From a checkpoint of a small transformer trained on Wikipedia.
Size: width 128, 4 heads of 32 (2 for keys and values), vocabulary 8192, 4.17M parameters.
Architecture: no biases in attention or MLP, untied embeddings.
Training: a variant of Adam for these matrices, 92M tokens, 11260 steps.
Each number is 128 + 24 x the weight over its row's rms, rounded and kept within 0 to 255. Layers, rows and columns count from 0. The size above them is the row's rms in percent of the matrix's.

# layer 7 MLP up, 320x128, rms 0.194, rows 24-41, columns 0-127
size [ 95 100 102 104  97  91 109  98  95  99  91 103 105 110 109 111  89  99]
[[162 161 112 121 125 146 102 120 158 111 142 118 140 114  55 136 135 130  81 154 139  88  82 108 130 139  96 155 120 148 119 145 122 182 124  89 101  88 140 113 137 116 171 102  94 113  85  95 143 146 106 133 163 134 161 117 113 111 137 144 129 141 105 118 121 131 127 181  98 169 132 139 113 137 162 171 115 146 124 165 146 137 122 149 131 113 151 169 161 116 157 139 107 136 129 123 142 148 116 131 127 104 149 149 151 130 125 100 145 109 123 180 138 149 102 150 142  83  77 138 108  97 117 163 129 115 150 120]
 [ 99 155 133 106 127 104 118 105 104 132 120 132 149  87  97  96 119 170 152 190 142 116 139 137 179 138 103 124 125 135 120  98 117 129 117  93 121 134  89 160 149 157 104 112 104  89 118  94 142  87 102 117 114 118 129  93 135 142  96 148 142 140 132 113 107 157 114 142  93 130 112  81 139 109 112 116 122 139 127 204 139 137 168 145 101 103 172 149 123 176  97 124 147 134 144 130 167 143 118 130 127 132 142 148 107 126 170 115 154 107 130 114 167 129 113 125 131 102 168 134 138  99  74 123 145 148 121 166]
 [131 157  86 147 149 146 133 115 119 121 165 142 124 104  74  99 147 103 150 147 125 126 128 122  95 164 119  99 171 116 119 141  74 161 118 124 123 117 114  96 121 155 122  82 156 152 121 109 133 166 132 131 135 133 130  94 141 150 125 121 127  87  97 103  61 148 150 132 154 118 110 134 116 161 115 128 103 125 153 130  90 120 166 169 140 137 138 142 125 128 135 142 152  71  61 142 124 139 113 163 141 142 112 154 117 129  87 149  85 123  89 140 109 145 103  91 130 109 140 134  81 120 142 106 136 120  94 108]
 [139 146  80 139  97 127 121 154 129 139 146 136  60 133 119 107 145 118 144 130 152 123 104 141 136 159 159 114 149 110 141 151 133 158 133 142 125 112 144 128 134 148 155 143 119 108 141 152 160 137 165 134 168 142 158 154 142 105 146 173 163  97 104  92 159 111 147 139  53 116 139 126 111 149 109 112 136 116 155  71 157 163 126 111 117 132 140 109 150 104  99 158 132 125 187 130 138 173 171 133 150 116 137 140 141 136 172 104 130 166  89 146 129 111 121 160  98 174 130 125  88 105 113 123 136 121 120 114]
 [154  88 165 190 136 113 129 136 154 139 118 116 104 108 154 112 190 107 124 130 153  82 134 144 127 127 151 152 163 146 151 148  94 141 123 159 123 193 122  94 106 113 115 129 173 110 146 162 140 134  96 116 104 142 124 143 116 116 121 120 146 129 141 136 135 116 178 113 132 169 108 134 170 102 126 155 106 132 135 103 124 158 114 131 141 149  96 128 114  86 140 181 165 135 101 144 149  88 161 130 118 165 115 120 119  98 141 121  97 152 116 104 137 107 122  99 121 135  97 138 114 117 121 182 140 140 152 171]
 [184  88 160 114 118 158 118 156 127 106  85  94 135  96 159 104 167  95 106 124 111 150 110 102 140 112 108 147 136 121 121 131 151 157 125  73 102  94  97 110 125 127 132 110 161  85 142 152 108 155 144 125 114 104 115 153 113 137  91 105 109 133 151 122  97 126 129 107 150 158 144 124 129 124 123 107  94 111 163 118  96 159 147  98 106 108 130 135 110 124 146 118  78 168 107 136  95 158  96 111 100 115  99 132 108 144 109 110 127 105 122 151 142 133  69 122 160  82 149  93 129 109 120 128 119  80  93 124]
 [164 122 151 110 133 134  96 165 124 121 101 105 176 114  92 120 120  93 144 114 125 108 124 147 109 147 111 142 115  91 108 114 110 116 192  94  90 106 145 113 156 106 138 149  92 134 127  85  82 130 130 157 111 131 124 118 173 139 160 155 130 133 122 167 134 147  89  70 128 103 130 147 167  73  73  93 101 155 106 137 135 137 149 112 139 103 108 156 188 181 131 142 118 135 137 125 132 121 107 136 138 114  97 133 127 120 131 109 169 136 145 149 158 155 110 112 132 142 113 118 146 109 136 139 107 116 110 113]
 [108  90 162 138 107 133 134 115  95 130 142 120 166 153  92 147 121 121 146 173 135 161 136 141 148 103  55 113 162 153  92 105 115 147 101 128 105 119 133  91 106 175 157 115 108 133  77 125 117 126 160 116 126 109 126 117 136 163 130 165 126 151 152 134 122 139  99 144 146 146 105 121 118 131 126  88 125 171 167 160 121  98 150 115 137 157 166 122 125 147 101 149 130 144 104 157 142 153 130 115 157  73 114 118 146 150 123 133 138 105 145 120 142 136  99 148 173 154 145 193 117 118 106 119 151 108 110  87]
 [110 111 161 181 136 162 162 134 115 151 147 107 123  80 174 119 143  84 144 139 115 141 129 125 134 120 127 144 140 122 144 130 156 116 159 124 130 104 137 114  82 134 107 114  99 126  67 143 162 126  90 156 157 181 100 156 131 155 105 109  71  98 155 131  98 135 150 143 112 116 140 110 146 105 120 111 111  83  83  93 136 151 111 131 152 168 168 116 160 145 123 144 150 163 109 149 144 120 127 127  94 125 102 137 139  83 108  99 123 106 137 144 121 152 131 122 137 143 120  89 135 101 130 107 102 110 171 149]
 [107 130 121 172 139 126 115 129 159 157 128  90 125 116  97 134 132 175 112 104 119  84  97 156 146 168 116 152 119 158 171 193 146 157 154 155 129 129 117 162 123 151 152 114 111 148  99 150 116 106 148 115 130 133 139 106 153 109 133 141 111 138 119 161 140 115 129 172 153 168 151  97 121 142 130 119 123 108 123 161 133 169 115 127  96 105 110 121 103  95  59 106 118 161 134 149 129 154 153 126  89 115 145 146 154 116 139 167 171 128 139 153 123 164 162 111 137 163 117 141 114 161  74 142 136 107 121 113]
 [168 167 171 129 146 134 136 133  94 124 145 109 113 132 128 128 134 175 133  47 137  88 143 125 130 138 122 166 146 132 119 149 123 132 108 165 132 184 142  83 129 128 125 142 129 115 150 163 153 158 134 111 168 121 122 174 146 140 175 149 154 107  90 156 112 119 136 147 141 145 105 113 173 120 124 146  62 139 140 124 102 161 142 133 140 128 135 153  95  97 168 106 146  98 144 155 118 116 155 118 132 135 142 132 143 145 149 157 130 142 153 123 152 131 128  90 139 123 116 141 147 104 117  83 166  88 102 125]
 [113 108 156 152 135 102 130 152 106 137 120  79  94 144 149 158 147  94 159 126 127 143 113 127 139 130 135 136 109 120 135 130 126 120  98 141 153  76 119 207 111 147 126 110 119 103 123 128 118 114 132 145 118 105 109 119 105 106  98 123  82 110 105 116 114  94 113 121 136  74 141  39 128 141 122 115 115 106 173 131  89 167 104 151 102  96 147 120 124 126 115  97 131 146 137 114  90 115 142 144 111 112 101 117 102  80 145 120 118 137 157 150 101 107 113 115 154  99 172 114 120 129 164 146 130 161  95 151]
 [115 144 132 135 149 138 101  85 104 118 111  94 115 123 132 143  71 119 121  99  99 142  87 155 141 154 141 154 118 163 103 118 139 130 139 125 136 139 149 125 162 168 140 109 178  94 139  85 109 136 151  94 120 162 106 152 111 139 128 130 114  87 155 153 122 142 118 136 128 159 120 120 137 130 172 131 147 137 130 118 120 111 116  75 100 149  87 133 186 104 119 168 155 129 158 105 111  97 123 123 132 110 122 163 189 168 131 104 125 102 105 184 121 145 139 148 118 153 126 128 136 123 189 159 129 117 143 113]
 [107 158 119 153 171 142 130 123 121 113 143 137 158 129  88  93 124 140 143 152 140 113 163 131 142 156 140  98 100 117 108 123 118 129  81  97 112 129 132 182 110 163 140 138 131 149 147 131  74 130 104 189 162 118 146 138 126 137 138 146 145 145 144  76  81 124  88 138 103 135 145 133 140 151  99 157  91 129 142 142 148  86 139 140 161 168  81 130 162 140 156 121 112 108 106 105 114 102 129 135 105 163 155 120 113 130 126 131 141  46 113 106 107 108 136 135 123 127  98 101 155 107 116 108 119  96 115 123]
 [110 119 145 112 138 137 175 107 124 130 147 118 152 165 157 165 133 116 114 132 138 137 121 127 143 176 114 102 108 108 107  94 168 156 119 181 122 135 137 141 138 131 135 165 118 110 108  97  95 130 109 121 139 127 150 160 181 145 120 150 135 116 156 107 133 121 130 155 102 165  96 154 129  93  88 132 153 196 118 167  70 129 152 129 118 127 148 127 147 169 112 164  96 138 137 155 168 117 141 108 110 123 126 125 129 166 177 124 136 150 129 104 131 150 132 115 192 128 172 149 160 116 134 131 155 132 110 106]
 [144  81 123 120  96 150 144 120 178 121 101 134 147 135 172 117 114 148 156 117 106 164 150 129 142 153  88 147  94 128 160 116 117 136 116  96 143 128  89 148 135 159  80 140 143 104 134 148  97 104 129 105 100 140 133 146 102 134 120  99 122 147 130 140 160 140 125  96 128 105 153 164 109 119 142  95  97  89  62 175 151 150 147 142 156 104 152 137 127 135 140 164 118 177  96 118 146 115 133 133 149 111 122 122 121 148 164  97 108 148 146 106 162 181 112 143 135  97 131  75 104 139 131 115 145 155 146 150]
 [131 104 144 123 126 100 103 146 144 119 127 182 114 118 166 145 136 127 134 127 107 118 163 103 113 127  76 135 128  76 130  96 114 112 140 115 144 126  93 114 182 128 168 100 130 129 123 136 144 152 112 149 130 117 142 120 160 110 135 136 124 123 143 164 141 150 124 130 184 126 148 111  93 108 196 132 135 140 171 113 117 162 149 151 161  94  94 117 168 145  76 109 140 145 125 130 127 108 123 130 130  93 118 107 146 187 100 156 141 142 141 147 166 115 122 180 107 145 110 113 174 100 122 160 115 121 165 118]
 [119 101 154 117 169 168 149 110  71 124 120 104 116 134 120 135 121 110 121 153  92 104  62 119 163 107 146 133 108 149 116 127 105 104 141 171 111 139 151 117 148  95 141 178 120 143 138 126  77 135 100 148 135 143 150 133  82 108 107 154 130 125 162 133  99 140 130 141  99 139  82 110 121 144 108 120  81 127 151 142 115 131 150 162 100 116 140 150 130 139 131 131 156 121 106 141 158 127 134 135 156 146  83 172 163 175 123 132 120 120 136 153 118 165 113 145 139  93  70  91 112 119 152 148 115 140 169 111]]
# layer 7 MLP down (transposed), 320x128, rms 0.19, rows 24-41, columns 0-127
size [ 96  96 104 101  97  97 109 102  94 102  92 102 107 106 106 108  95  98]
[[ 85 150 115 102 108 107 106 129 133 128 115  95 157 166 149 139 102 167 164 108 159 130 160 143 165 153 152 105 127 143 170 114  84  95 110 106 152  94 128 134 129 134  84 120 127 137 100 120 169 105 120 133 124  98 136 131 143 130 131  94 122 117 141 140 133 170 102 126 114 134 180 167 150 135 133 124 158 154 170 170 130  89 165 101 109  97 119 126 104 141 121 152 154 150 150 100 169 114 162 122 138 108 130 112 120 118 140 167 154 138 117 115 115 130  88 109 105 147 157 168 140 172 112 153 112 108  90  92]
 [148 118 119  99 107 116 137 126 138  92 114 109 114 137 145 115 123 104 121  95 170 127 139 139 114  90 130 114 116 104 118 148 126 125 139 131 173 122 143 103 134 108 143 131 154 142  96 130  70 164 113 161 142  95 109 177 172 159 108  82 139  94 168 166 129 104 131 113  65 155 163 160  82 119 170 142 134 132 132 124 131 154 126 133 128 131  84 166 106 143 104 135 125 123 139 133 113 106 106  93 148 166 111 151 124 158 148 158 138 118 114 167  71 102 140 156 101 151 138 152 122 139 124  95 117 162 131 146]
 [116 162 160 145 135 124 106  95 101 121 123 132  80 154  97 132 161  99 136 127 148 140 110 114 157 160 138 159 133  95  96 122 131 121 123 111 152 149 132 159 104 160 133 155 104 108 140 134  85 117 135 149 115 158  88 129 124 153 128 106 127 109 123  97 134 187 172 102 122 123 133 126 126 123 126 113 138 128  76  89 112 142  91 116 123 134 120 139 115 117 134 167 116 117 124  80 115 105 134  91 174 124  84 137  93 127 115 150 130 120 190 152 146  42 135 115 151 145 133 156 169 146 115 109 148 127 105 128]
 [120 133 149 111 106  81  85 141  94 102 149 181  93 134 151 104 124 133 162 115 124 120 129 119 123 124 122 104 111 151 176 108 106 126 173 144 102  99 104  85 104 184 217  76 165 129 118 150 133  81 117 109 107 143 139 129 134 120 146 121 154 119 155 110 116 133 108 143 140 145 155 139 140  89 143 121 115 137 157  89 113 155 103 155 119 145 158 109 131 144 148 119 125 151 161 143 152 166  97 110 126 136 131 149 125 137  86 123 114 128 160 142  85 110 124 124 118 127  96 140 109 131 130 155 122 154 130 158]
 [113 128 141 114 161  99 112  97 105 126 174 117 147 140 109  78 145 153 129  67 102 139 126  85 174 136  75 162 128 129 203 117 141 122 153 122 120 146 121 131 162 132 124 117 121 102 186  99 114 147  92 119 102  93 102 149 185 133 165 164 116 124 130 108 119 126 127 108 150 143 113 113 117 167 119 121 133 134 117 112 114 104 116 116 104  93  96 146 140 152 160 118 155 106 120 137 132 112 138 146 103 105 124 114  94 124 142 112  90 114 149 130 175  99 136 111 118 154 118 131 134  84 167 145 116 108 119 119]
 [ 97 157 133 110 124 142 135  95 125 142 114 163 148 113 125 155 133 123 108 128  93 142  97 140 108 102 134 138 118 132  76 129 144 146 137 114 113 131  98 129 108  87 136 113 146 101 149  94 133  95 100 133 123 150  78 115 108 108 155 161 140 153 119 108 144 178 130 111 138 150 102 109 156 149 120 149 167  80 129 115  99 122 200 116 126 120 116 171 138  99 113 157 129 116 130 168 120  99 155 161 127 126 135 101 111 149 157 111 169  95 159 195 136 117 164 105 138 131  92 111 136 133 136 137 158  70 127 135]
 [142  92 110 113 153 126 111 134 122 180 185 122 170 110 136 149 149 132 131 135 152 114 114 156 120 151 155 156 156 140 162 117 183 132 140 123 108  76 137 141 165  90 125 118 135 151 166 118  94 107 132  97 118 151  80 149 113 158 117 145 140 160 136 155  84 128 134 106 135 113 157 133 105  74 129 175 124 148  91 129 116 112 102 106 121 121 111 118 136 114 124 144 179 142 109 116 170  99 117 100  99 149 141 151  89 128 117 113 123 152 121 163 179 118 107 131 112 123 122 159 163 123 138 101  87 130 122 115]
 [108 124 105 179 133 139 119 128  78 132 125 129 101 143 150 129  59 121 138 149 135 138 141 151 156  80 183 130 120 153 112 113  78 137 112 158 149  98 107 102 146 122 141 133 102 133 136 101 115 139 114 113 133 126  78 125 165 137 113 135  64 104 132 122 133 104  98  94 155 118 153 111 105 118 145 109 120 151 180 151 135 125 131 114 111 141 194 106 118 201 139 129 124 129 125 116 140 107 132 109 114  96 119 107 112 141 118 157 139 138 131 179 134 149 144 102 126 119 155 162 143 117 122 161 127 161 118  99]
 [126 132 165 157 165  95 142 114 105 127 155 117 153 193 106 144 150 137  97 141  81 198 120 107 105 138 122 135 128 158 142 114 123 127 137 112 137 144 132 151 129 138 132 143 115 110 114 108 108 101 135  99  96 109  75 132 140 187 119 158 120 154 126 125 141 170 181 119 103 119 108 159 102 109 101  96 107 141 136 114 109 119  89 139  76 125 128 136  82 143 116 106 104 104 123 116 156 124 144 138 134 155 144 105 130 190 131 123 125 100 174 111 134 119 116 115 130 124 111 121 154 161 165 138  90 153 106 119]
 [155 113 121 155 105 174 156 175 144  92 141  84 136 122 101  77 142 120 127 105 115 144 130 123 145 162 100 119 118 122  55 164 104 147  78 100 155 139 110 128 124 152 121 140 115  98 108  83 112  99 128 147 126 117 144 112 155 116 117 130 118 148 147 142 147  96  80 123 105 142 117 138 150 126  96 120 114 145 174 150 121  84 196 143 103 161 141 125 149 131 134 138 128 105 108 134 116  97 161 159 166 113 142 133 160 130 120 134 111 174  96 160 131 143 106 109 107 106 140 106 114 122 156 124 148 126 106 105]
 [119 125  84 121 125 131 147 117 149 175 147 167 127  99 146  82 133 117 184 146 150 134 162 117 128  91 137 145 102 127 143 134 130 116 167 118 123  67 187 176 125 134 135 138 156 118 129 101 148 108 119 111 135 170 160 139 141 102 126 118 121 130 148 104 195 131 137 124 117 119 151 149 118 138 108 110 159 145 135 132 108 145 146  99 105 128 123 113 129 167 139  97 147 155 150 103 111  96 107 110  85 117 106 158  85 111 114 124 122 106 184 152 119 112 120 139 122 121 137 100 182 118 117 160  86 118 137  96]
 [118 118 114 114 111 143 107  67 129  81 122 167 134 127 116 141  79 160 147  91 129  96 117 153 117 162 107  90 147 145 169 172 141 170 117 114 114 101 102 124 132 154 114 149 184 173 154  91 192 173 109  73 111 148 143 123 114 131 113 151 130 117 128 142 131 136 101 157 153 147 107 118 118 119 126 115 144 101 125 156 131 123 124 132 137 144 167 100 151  87 150  99 143 122 168 130 106 126 143 117 177 105 118 144 143 139 134 114 132 139 116 151 131 145 147 122 126 124 124 124 116 125 104 151  78  96 154 101]
 [133 184 162  99 109 171  90 128 141  89 153 105 123  84 135 102 120 126 147 166 107 146  96 143 149 131 121 122 118 137  84 116 126 129 141 109 136 123 118 159 169 104 142 165 142 122  91  98 143 139 125 119 112 102  94  91 143 141 139 116 133  96 174 184 128 148 141 122 129 139 134  83 141 142 105 105 156  92  97 121 122  99 121 102  85 143 129 110 112 143 114  94 142 124 121 144 141 136  82 150 127 165 160 130 169  91  68 121 160 130 134 176 118 133 114 116 112 137 100 151 123 127 118 129 178 129 142 132]
 [119  84 117 128 143 128 119  74 111 134 110 128 162 116 145 132 142 148 134 135 100 150 188 150 139 144 100 166 136 131 175 117  95 134 104 119  81 141 164 108 109 136 158 109 133 115 124 145 138 139 104 111 160 108 145 154 123  61 121 120 147 153 141 129 130 125 118 129  83 151  98 149 137 101 102 158  85 149 154 111 123 140 129 115 121 162 123 105 132 104 155 133  89  76  92 136 121 142 116 133 114 120 138 154 131  57 123 144 135 118  76 159  88 125 143  91 166  84 154 108 120 126 120 109 126 109 132 121]
 [121 126 113 164 145 130 120 138 124 179 109 111 111 181 121 105 110 149  88  97 110 171 122 137 139 127 140 157 130 134 173 157 107 129 115 184 118 153 130 142 129 129 119 139  92 108 126 107 110 117 143 146 136 126 124 144 148 154 153 157 115 141 167 109 141 122 121 130 132 160 176 107 111 110 137 158 130 113 125 103 169 122 110 135 150 132  57 144 120 145 168 155 117 142  89 145  76 134 109  93 115 123  74 155  80 133 154 139 124  96 143 147 177 124 116 103 148 135 160 169 136 129 151 101 139 139 115  86]
 [167  74 105 161 134 134 126 150 112 111 111 112 138 132 134 122 105  81  83 116 103 142  94 154 140  98 126 138  99 191 145 115  84 123 126 147  82 134 162 123 144 144 129 130 141 124 107 134 107 150 138 112 118 134 148 118 157 132  85 111 103 128 133 136 120 136 119 128 107 130 131 127 135 150 114 117 162 140 145 150 177 114  66  93 140 112 157 105 130 161 124 114 117 154 144 116 106 141 184 138 147  91 137 111 115 188 167 128 128 123 137 106 130 147 107 166 151 148 144 116 129 152  97 198 139 109 156 104]
 [123 107 109 118 115 157  82 143 132 120 133 126 115 140 117 132  97 140 136 137 193 132 105 160 127 110  99 129 162 111 173 165 121 161 139 117 147 135 115 123 126 119 151 143 166 111 118  81 112 151 150 170 142 133 156 150 116 100 113 148  88 130 144 112 132 144  88 173 127 193 148 162 115 130 112 143 146 111 133  76 137 147 152 110  97 155 122 100 105 119 140 136  99 156  84 122 112 168 100 141 118 177 120  91 168 163 105 131 119 142 185 124 116 140 134 133 125 124 142  96 136 130  87 139 150 103 114 112]
 [124  97 135 106 151 120 117  69 170 173 109 172  98 153 114 111 151 141 146 144 144  84  82 141 127 161 127 157 128 104  98 103 105 145 119 124 142 113 152 176 130 124 150 158  91 101 127 117 110 131 147 108 102 119 113 170 105  86 110 116  86 125 128 151 139 112 164 139 119 135  75  94 135 131 121 125  99 162 193 112 128  86 126 131 118 130 144 146 138 137 130 114 148 112 103 136 139 113 110 111 121 128 174 112 138 114 154 108 114 136 151 134 165 103  72 139 132 126 140 118 109  95  86 157  97 129 148 135]]
# layer 7 MLP gate, 320x128, rms 0.194, rows 25-42, columns 0-127
size [ 96 105 104 103  97 105 100  98 101  94  97 104 101 101 105  96  95  87]
[[192 124 167 118 112 115 132 152 113 135 126 106  71 135 127 134 144 121 144 107 182 116 133 144 129 110 102 126 103  94 120 123 111  90 113 158 154 119 149 126 126 125 135 110 126 105 117 156 111 141 108 148 125 133 112 157 128 114 116 147 178 158 102 140 146 129 130  95 127  91 108 156 129 136 133 145 121  72  87 133 111  99 106 167 150 143 139 175 134 110 128 163 123 113 137 101 123 128 129 117  75 184  78 123 138  91 120 100  82 112 153 111  82 130 129 122 139 153 153 174 151 141 102 131 108 167 161 115]
 [110 189 127 116 116 120 148 146 148 132  84 143  97 114 116  95 153 112 141 134 119 123 134 137 125 105 141 167 126  97 149 158 116 138 175  95 112  85 172 144 118 159 133 134 155 177 107 127 163 167 133  95 131 146 160  97  84 134 131 122 134 115 123 123 144 127 143 144 142  83 177 128 114 146 112  84 162 156 125 117 158 153 112 111 136 141 132  92 145 115 105 126 150 139 156 102 103 171 102 138  95 107 120 102 122  68 104 148 132 142 129 111 121 177 162 132 145 163 120 125 105 148  90 122 111 111 116  96]
 [122 130 148 117 133  96 136 124 107 132 127  99 149 143  96 113 146 154 131 159 192 152 132 122 129 120 141 123 134 143 145 140 106 143 154 130 109 153 160 114 152 123 152 136 193 153 117 133 133 138 140 113 128 179 114  94  96  88  89 207 106 177 143 159 131 141 105 129 147 109 170 113  92 125 131 159 109 100 106 120 139 116 100 112 166 171 129 147 101  94 127 104  95 111 144 139 102 110 122 143 169 140 130  99 135 122 114 163 169 152 167 117 157  96 136 123 124 106 109 166 129 130 118 112 164 136 136 155]
 [153 139 103 123 135 128 175 142  97 159 169 153 128 147 112 121 108 143 135 129 144 150  75 107 170 131 115 128 134 120 128 158 131 116  73 107 112 112 143 126 177 110  95 127 121  97  98 123 113 128 163 145 112  87 139  92 142 121 164 138 121 141 113 109 122 145 160 103 141 108 153 116 126 141 120  84  55 132 158 107 116 119 122 117  91 139 176  80 121 106 104 129 135 115 124 137 135 122 135 146  81 107 132 130 145 167 126 171 135 101 109 182 142 128  81 116 109 135 123 161 140 119 172 119 110 142  96 161]
 [146 162 126 139 104 155 155 158 134 152 140 128 136 134 108 181 145 127 145 131  99 135  89 118  89 150 112  93 118 127 131 189 116 171 152 124 110 121 120 124 129 158 116 136 125 123 191 114 152 112 110  90  92 150 143  79 185 140 139 136 176 143 136 103 129 113 123 158 146 125 155 149 141 156 109 112 111 111 109 107 117  90 126 162 105 137 112 113 147 101 115 102 115 123 146  94 104 104 156 158 142 120 133 141 121 163 148  97 146  89 152 131 125 127 127 127 122 118  67 109 131 127 123  96 162 101  91  74]
 [156 161 161 124 123 119 156 100 119 160 117 121 107 132 172 160 166 147 117 119 166 147 129 129 139 144 101  96 148 113 146 111 142 164 187 117 120 161 130 163 156 146 144  88 162  79 130 136 114 106 155 148  97 112 128 114  96 115 115 152 151 151 145 119 142 145 153 156 131 140 140 121 133 135 175 162 117 185 110 130 102 133  92 100 157 155 128 110 112  88 110 162 145 166 132 100 167 149 108  97 129 149 155  93 131  97 126 107  78 118 157 121 118 119 149 133 133 165 126 137 121 103 104 148  99 162 132 112]
 [157  92 159 130  76 135 146 128  96 146 128 117 150 169 122 134 117 117 122 145 140 138 143 130 124 102  56 137 136 148 142 121 120 118 120 140 130 117 111  92 105 180 122 109 150 107 100 139 103 123 108 117 109 127  97 105 130 164 152 159 129 143 174 112 109 173 162 110 140  96 114 136 144  94 123 110 102 132 143 154 135  96 126 114 130 163 169 119  74 130 117 150 123 100 140  95 174 124  89 107 154  69 123 137 129 134 116 146 109 135 155 104 140 166  99 168 174 167 114 155 117 144  97 105 134 119 106 120]
 [130  89 120 105 109 156 124 138 124 109 103 135 107 104 142 134 145 148  81 137 139 134 173 157 133 127 144 102 140 138 127 106 124 126 118  97  92 115 140  92 152 109 116 140 108 136  90 151 131 125 124  88 106 119 104 130  84 130 133 136 130  77 127 129 104 132 120 138 139  93 130  87 149  99 154 132 102 165 103  96 158 100 110 100 121 134 107 145 111 117 164 144 171 122  98 138 103 115  91 127 107 169 140 105 143 125 104  79 103 134 147 113  98 161  75  96 156 138 175 174 140 163 116 125 117 145 193 157]
 [104 155 123 127  73  76 129 137 143 172 130 116 148 120 127 190 126 163 131  76 106 135 102 162 119 136 129 111 138 107 195 176 177 139 167 134 163  92 145 161 138 121 145 163 114 111 115 130 153 140 152 106 120 134 121 131 123 105 135 140 140 109 127 114  98 128 175 152 155 127 158  86 159 112 123 126 118 128  96 145 140 132  78 118 111 143 101 135 122 112 122 150 111 128 147 148 120 182 124 102  79 148 128 114 131  92 139 136 144 121 162 119 120 149 145 169 150 160 111 153 113 132 101 132 102 133 125 126]
 [153 134 123 136 128 113 134 116 123 107 126 134 141 132 116 129 154 127 106 118 105 142 176 140 119  99 166 152 121 103 115 125 119 116 110 113 122 166 109 124 172  86 132 124 132  91 170 126 142 150 129 125 113 129 105 155 109 134 141  65 153  96 118 108 121 114 149 138 164 108 134 100 157 147 121 104 105 115 144  95 112  85 152 150 146 111  56 119  94 108 156 124 105 149 121 100 105 134 183 150 130 116 146 167 126 125 137 188 138 167 129  56 119  99 166 140 129 148 136 163 183 146 119 141 128 110 138 123]
 [125 149 118 121 109 133 164 115 117 142 157 105 116 158 126 132 146 144 145 135 143 119 104 117 135  76 124 177 135 100 115 130 140 131 106 138  77 120 149 137 103 130 114  99 127 114 146 133 123 104 125 100 148 143 131  75 142 123 133 135 126 158 151 107 127 116 127 128 132 150 131 135 121 159 108 148 102 152 102 113 145 138  78 178 166 105 134 147 128 129 119 184 134 163 163 167 109 122 121 112 107  91 111 147 147 139 187  98 143 150 190 135  97 135 114 133 182 191 111 120 108  74 135  82 145 127 109 113]
 [126 125  93 120 115 104 154  86 129 148 151 148 101 122  85 126 124 140 108 100 123 148 135 128  91 154  75 105 185 145 138  91 146 140 111 167  95 104 119 119 126 144 115 115 147  98 116 118 141 151 166 110 121 107 108  87 170 144 124 116 115 130 150 134 119 131 133 124 131  55 105 102 107 154 122 146 172  96 115 150 164 105 111 127 137 136 111 116  89 117 102 135 142 125 133  91  91 137  96 152  96 122 108 101 144 192 162 121 147 124 151  77 130 170 110 111 113 132 111 114  98 165 112 128 149 131 121 113]
 [153 148 151 114 115 143 125 140 102 163 157 107  96 108 114 151 137  93 169 139  94 127 164 115 115  92 146 169 158 121 167 164 135 118 153 143 119  90 129 156 141 134 158 134 129 122 155 145  93 153 118 143 123 120 153 116 144 128 148 122 157 194 152 153 124 138 139 143 135  96 148 118 113 112 117  74  90 164 155 120 122 104 110 134 166 166 125  93 135 118 117 104 128 169 149 103 135 117 141 127  86 134 156 162 159 146 171 156 102 122 145 138 122 107 114 116  86 137  82 113 130  88 120  98 143 182 131 120]
 [151 162 114  84  97 167 189 126 153 153 105 153  99 128  86 120 118 135 132 141 107 136 111 108 106  79 131 155 165 104 145 133 102 131 121 120  71 121 154 124  97  80  90 150  90  76 116 107 163 147 119  97 145 116 128  93 134 106 146 122 187 161  93 123 126 159 129 131 144 152 137 170 116 130 173 101 138 113  76 110 107 133 111 147 130 130 146 115 101 105 112 125 136 150 118 119 142 124 128 129 114 155 141 112 168 146 142 120 102 100 129 114  91 133 142 144 148 153  95 137 137 124 116  97 145 114 154 128]
 [182 131 147 125 119 137 166 150 102 148 129 148 131  80 135  95 102 129  75 137 119 104 101  98 100 101 129 146 161 133 144 124  93 137 102 122  96 127 133 134 176 117 107 125  96 114  69 146 150 171 144 147 123  68 142 133 167 144 140 156 121 135 114 169 111 152 137 165 155 134 151 115 159 103 142 126 154 136  77 116 111 109  96 116 147 123 128 129 114 141 100 144 136 136 171 129 104 156  86 118 109 126 179 100 173 136 145 107 141 156 110 102  94 131 119 136 110 153 115 146 138 116  91 136 135 102 115 110]
 [ 93 168 113  98 137 101 116 108 111 180 110 108 146 107  99  93 127 147 152 142 104 118  96  98 104 130 138 133 131 127 148 142 119 110 133 131 156  96 146 109 124 107 116 121 120 130 110 142 153 173 123 142 138 104 153 112 162 127 158 159 134 116  76 107  93 180 156 165 166 147 122 112 135 123 115 137 129 182 199 161  88 147 112 129  82 128  95 110 160 125 107 104 113 145 115 151  95 106 118 130 124  93 124 115 124  89 140 150  94 118 135 153  93 110 119 105 148 141 129 122 113 129 141  90 164 101 167 122]
 [163 151 114 124 115 134 146 134 115 139 149 129 159 109 114 112 105 146  84 105 164 113 139 112 136 145 157 100 203 159 138 100 179  80 144 142  79 154 131 111 124 152 152  87 147 138 138 142 157  97 151 139 108  88 136  95 123 164 156 125 123 110 145  93 127 134 113 103 152  96 122 128 156 116  99 163  76 103 127 110 112 142 116 109 134 149 108 144  90 148 137 121 162 115 128 108 103 133 112  92 142 127 132  89 115 163 112 144 137 169 142 112 167 157 185 102 122 109 119 155 109 145 150 127 140 116 136 123]
 [102 131 166 100  81 113 191 125 141 156 132  96 141 131 140 122 113  83 138 126 158 154 165 155 118 108 152 104 146 135 164 119 113 151 124 102 122 117 170 120 127 129 115  96 121 122 110 110 104 117 169 127 147 165 126  87 142 156 100 137  96 117 125 100 129 148 135 132 142 138 135 110 119 105 100  89 115 165 122 121 141 158 109  85 114 185 146 165 156 149 148 128 123 136 147 136 137 139 130 131 144 143 120 140 152 100 138 140 138 163 155 141 134  89 181 135 131 170 152 145 138 116 134  40 148 158 142 146]]